Part of a small language model's weights: biases on query, key and value.
Each number is 50 + 15 x the weight over its row's rms, rounded and kept within 0 to 99. Layers, rows and columns count from 0. The size before them is the row's rms in percent of the matrix's.

# layer 2 MLP up, 2304x576, rms 0.143, rows 0-14, columns 480-575
098:51 55 50 64 64 44 43 71 51 52 69 76 32 57 36 76 45 44 33 76 37 49 71 28 54 47 63 77 42 47 48 37 63 47 58 36 49 60 55 22 48 23 79 20 56 70 55 77 18 29 35 49 48 52 48 66 44 42 31 81 43 29 61 60 48 49 63 43 26 55 32 65 49 74 64 28 43 77 44 36 54 58 37 68 23 48 39 42 25 62 65 59 50 42 70 57
089:51 43 49 74 63 66 45 39 43 52 50 69 35 72 33 47 63 47 60 69 72 43 54 40 62 52 42 89 55 63 62 65 52 40 48 44 77 29 54 33 34 55 44 61 53 31 47 58 40 54 70 32 50 56 75 39 81 62 37 71 48 52 53 52 43 51 47 32 75 59 59 22 54 45 73 79 29 37 48 46 39 46 30 65 33 46 49 60 50 38 30 46 55 57 21 44
102:59 69 30 46 52 46 46 53 34 61 20 71 51 57 53 54 58 55 63 39 56 37 61 64 27 40 15 48 62 42 63 62 61 30 55 27 36 31 46 35 68 36 55 55 31 57 42 29 68 59 61 41 51 29 70 46 50 51 41 53 39 67 58 37 38 52 42 54 55 38 48 81 59 62 88 66 71 38 51 45 72 55 44 48 47 52 60 41 41 59 45 27 59 53 37 40
093:34 70 56 62 69 53 48 48 75 50 42 56 43 53 35 27 52 69 44 39 43 41 45 25 59 57 77 37 48 45 73 35 45 58 30 35 47 66 51 36 37 49 42 23 59 58 57 18 12 59 35 33 62 12 50 43 76 46 44 52 54 65 58 64 39 63 58 60 57 65 37 75 70 43 51 48 44 50 36 46 59 63 82 82 72 64 51 50 55 58 51 72 32 55 42 12
099:73 51 50 45 55 53 65 59 38 06 58 45 53 49 48 61 60 36 37 37 24 21 36 18 34 75 70 56 55 55 77 45 70 74 47 54 20 40 56 47 63 38 40 84 34 66 66 49 50 42 54 65 54 58 47 56 27 58 48 50 53 49 27 57 86 56 68 42 53 62 50 41 27 79 70 44 74 41 61 56 67 58 50 48 48 24 58 56 55 51 61 82 64 43 43 60
088:55 36 69 38 62 44 44 19 54 38 48 71 61 49 65 59 41 63 58 62 17 40 52 57 44 49 46 41 42 85 64 39 27 41 62 53 67 72 49 68 46 53 65 43 64 31 48 48 54 74 56 67 50 30 81 43 54 83 27 81 41 68 76 31 41 69 32 48 62 40 41 38 36 61 41 63 51 40 55 81 37 60 46 62 20 23 43 53 40 45 49 59 47 72 66 42
101:53 60 75 30 35 75 32 17 40 38 65 49 37 60 77 44 48 38 49 49 37 76 44 50 59 41 31 48 19 44 51 13 37 43 94 62 46 52 48 43 66 47 41 41 43 15 55 64 76 67 37 71 60 42 71 31 68 34 62 39 35 76 37 53 48 61 70 39 41 57 60 56 31 47 57 58 44 54 39 63 45 44 52 50 60 03 45 83 69 38 41 58 79 38 73 32
101:59 19 44 21 46 49 55 56 50 63 57 73 55 45 47 66 54 52 40 39 65 59 56 59 20 70 37 31 58 21 56 22 84 34 44 39 49 36 73 39 57 50 44 81 42 53 49 35 27 54 42 60 49 77 30 78 69 63 59 44 54 50 51 65 27 74 52 60 58 24 28 14 52 53 39 42 67 26 66 40 50 69 37 61 57 63 55 49 51 20 62 35 54 62 55 44
098:35 52 43 25 39 67 62 25 55 50 45 68 62 39 27 70 43 13 53 47 40 55 66 59 58 33 27 68 37 34 53 64 68 26 62 57 46 44 40 39 53 52 62 64 62 56 55 68 56 71 66 57 45 36 37 30 40 37 40 65 59 80 30 37 29 26 43 62 09 54 28 33 21 54 42 45 19 37 39 37 65 53 47 40 48 54 31 14 83 26 65 58 62 63 50 64
103:38 33 30 41 32 56 41 39 41 46 87 32 67 60 65 11 55 56 15 50 62 64 68 56 40 47 25 62 68 61 55 27 40 44 39 73 79 63 47 45 51 39 55 41 40 74 43 34 56 19 46 40 56 48 71 58 45 64 70 25 42 49 65 71 17 56 32 49 52 47 37 58 43 52 48 55 57 55 31 34 65 51 59 82 57 43 64 40 51 47 67 31 61 40 64 59
095:44 48 41 77 62 48 27 47 32 26 64 69 67 60 40 47 55 81 44 43 70 27 29 21 27 17 61 19 25 40 80 29 47 52 42 63 43 93 62 55 55 63 92 41 25 44 51 47 44 58 79 48 45 42 41 16 55 67 45 33 47 47 64 19 57 40 41 56 30 76 56 47 40 05 30 34 62 46 39 44 54 35 61 43 58 65 39 58 76 67 43 48 48 60 56 48
099:49 47 60 24 60 35 72 66 37 68 45 65 61 72 57 59 30 32 28 55 55 54 39 38 57 47 51 55 71 51 63 75 41 86 61 37 32 42 63 37 26 40 23 35 46 51 53 54 48 52 27 34 46 53 29 58 61 61 16 40 87 27 57 41 51 40 70 50 57 43 60 35 53 35 54 40 40 71 42 56 49 66 54 30 73 44 23 58 60 44 56 50 29 99 43 62
103:73 53 36 28 33 69 37 59 62 71 48 33 62 32 23 63 61 59 20 53 36 66 76 38 59 70 70 55 73 49 65 38 26 45 61 30 77 30 30 30 52 35 74 43 98 51 68 41 50 38 51 37 45 77 54 27 56 42 51 42 42 70 51 72 30 73 48 72 59 39 38 38 51 44 55 73 89 43 49 47 66 61 31 34 53 46 29 46 32 52 44 61 54 39 61 65
105:67 56 36 64 79 61 24 48 26 43 43 72 41 31 46 35 57 75 65 34 50 46 44 62 46 53 33 34 27 45 42 44 47 31 73 57 49 60 47 50 42 82 60 47 71 63 50 26 32 70 67 59 66 40 52 61 74 47 79 55 40 51 70 36 66 38 64 60 70 39 37 50 33 60 21 47 56 37 50 34 50 22 19 58 62 36 71 34 65 59 47 62 44 50 57 26
095:24 51 18 46 69 59 42 51 79 24 38 43 44 55 25 24 69 36 31 48 89 48 45 28 42 42 40 23 43 48 48 44 73 41 32 50 41 70 66 35 21 71 61 47 61 74 52 67 51 61 34 58 52 44 44 45 76 36 52 39 55 71 50 40 68 23 63 69 46 61 51 51 45 43 71 72 63 57 32 43 45 37 51 53 36 46 42 36 68 66 52 33 22 64 38 25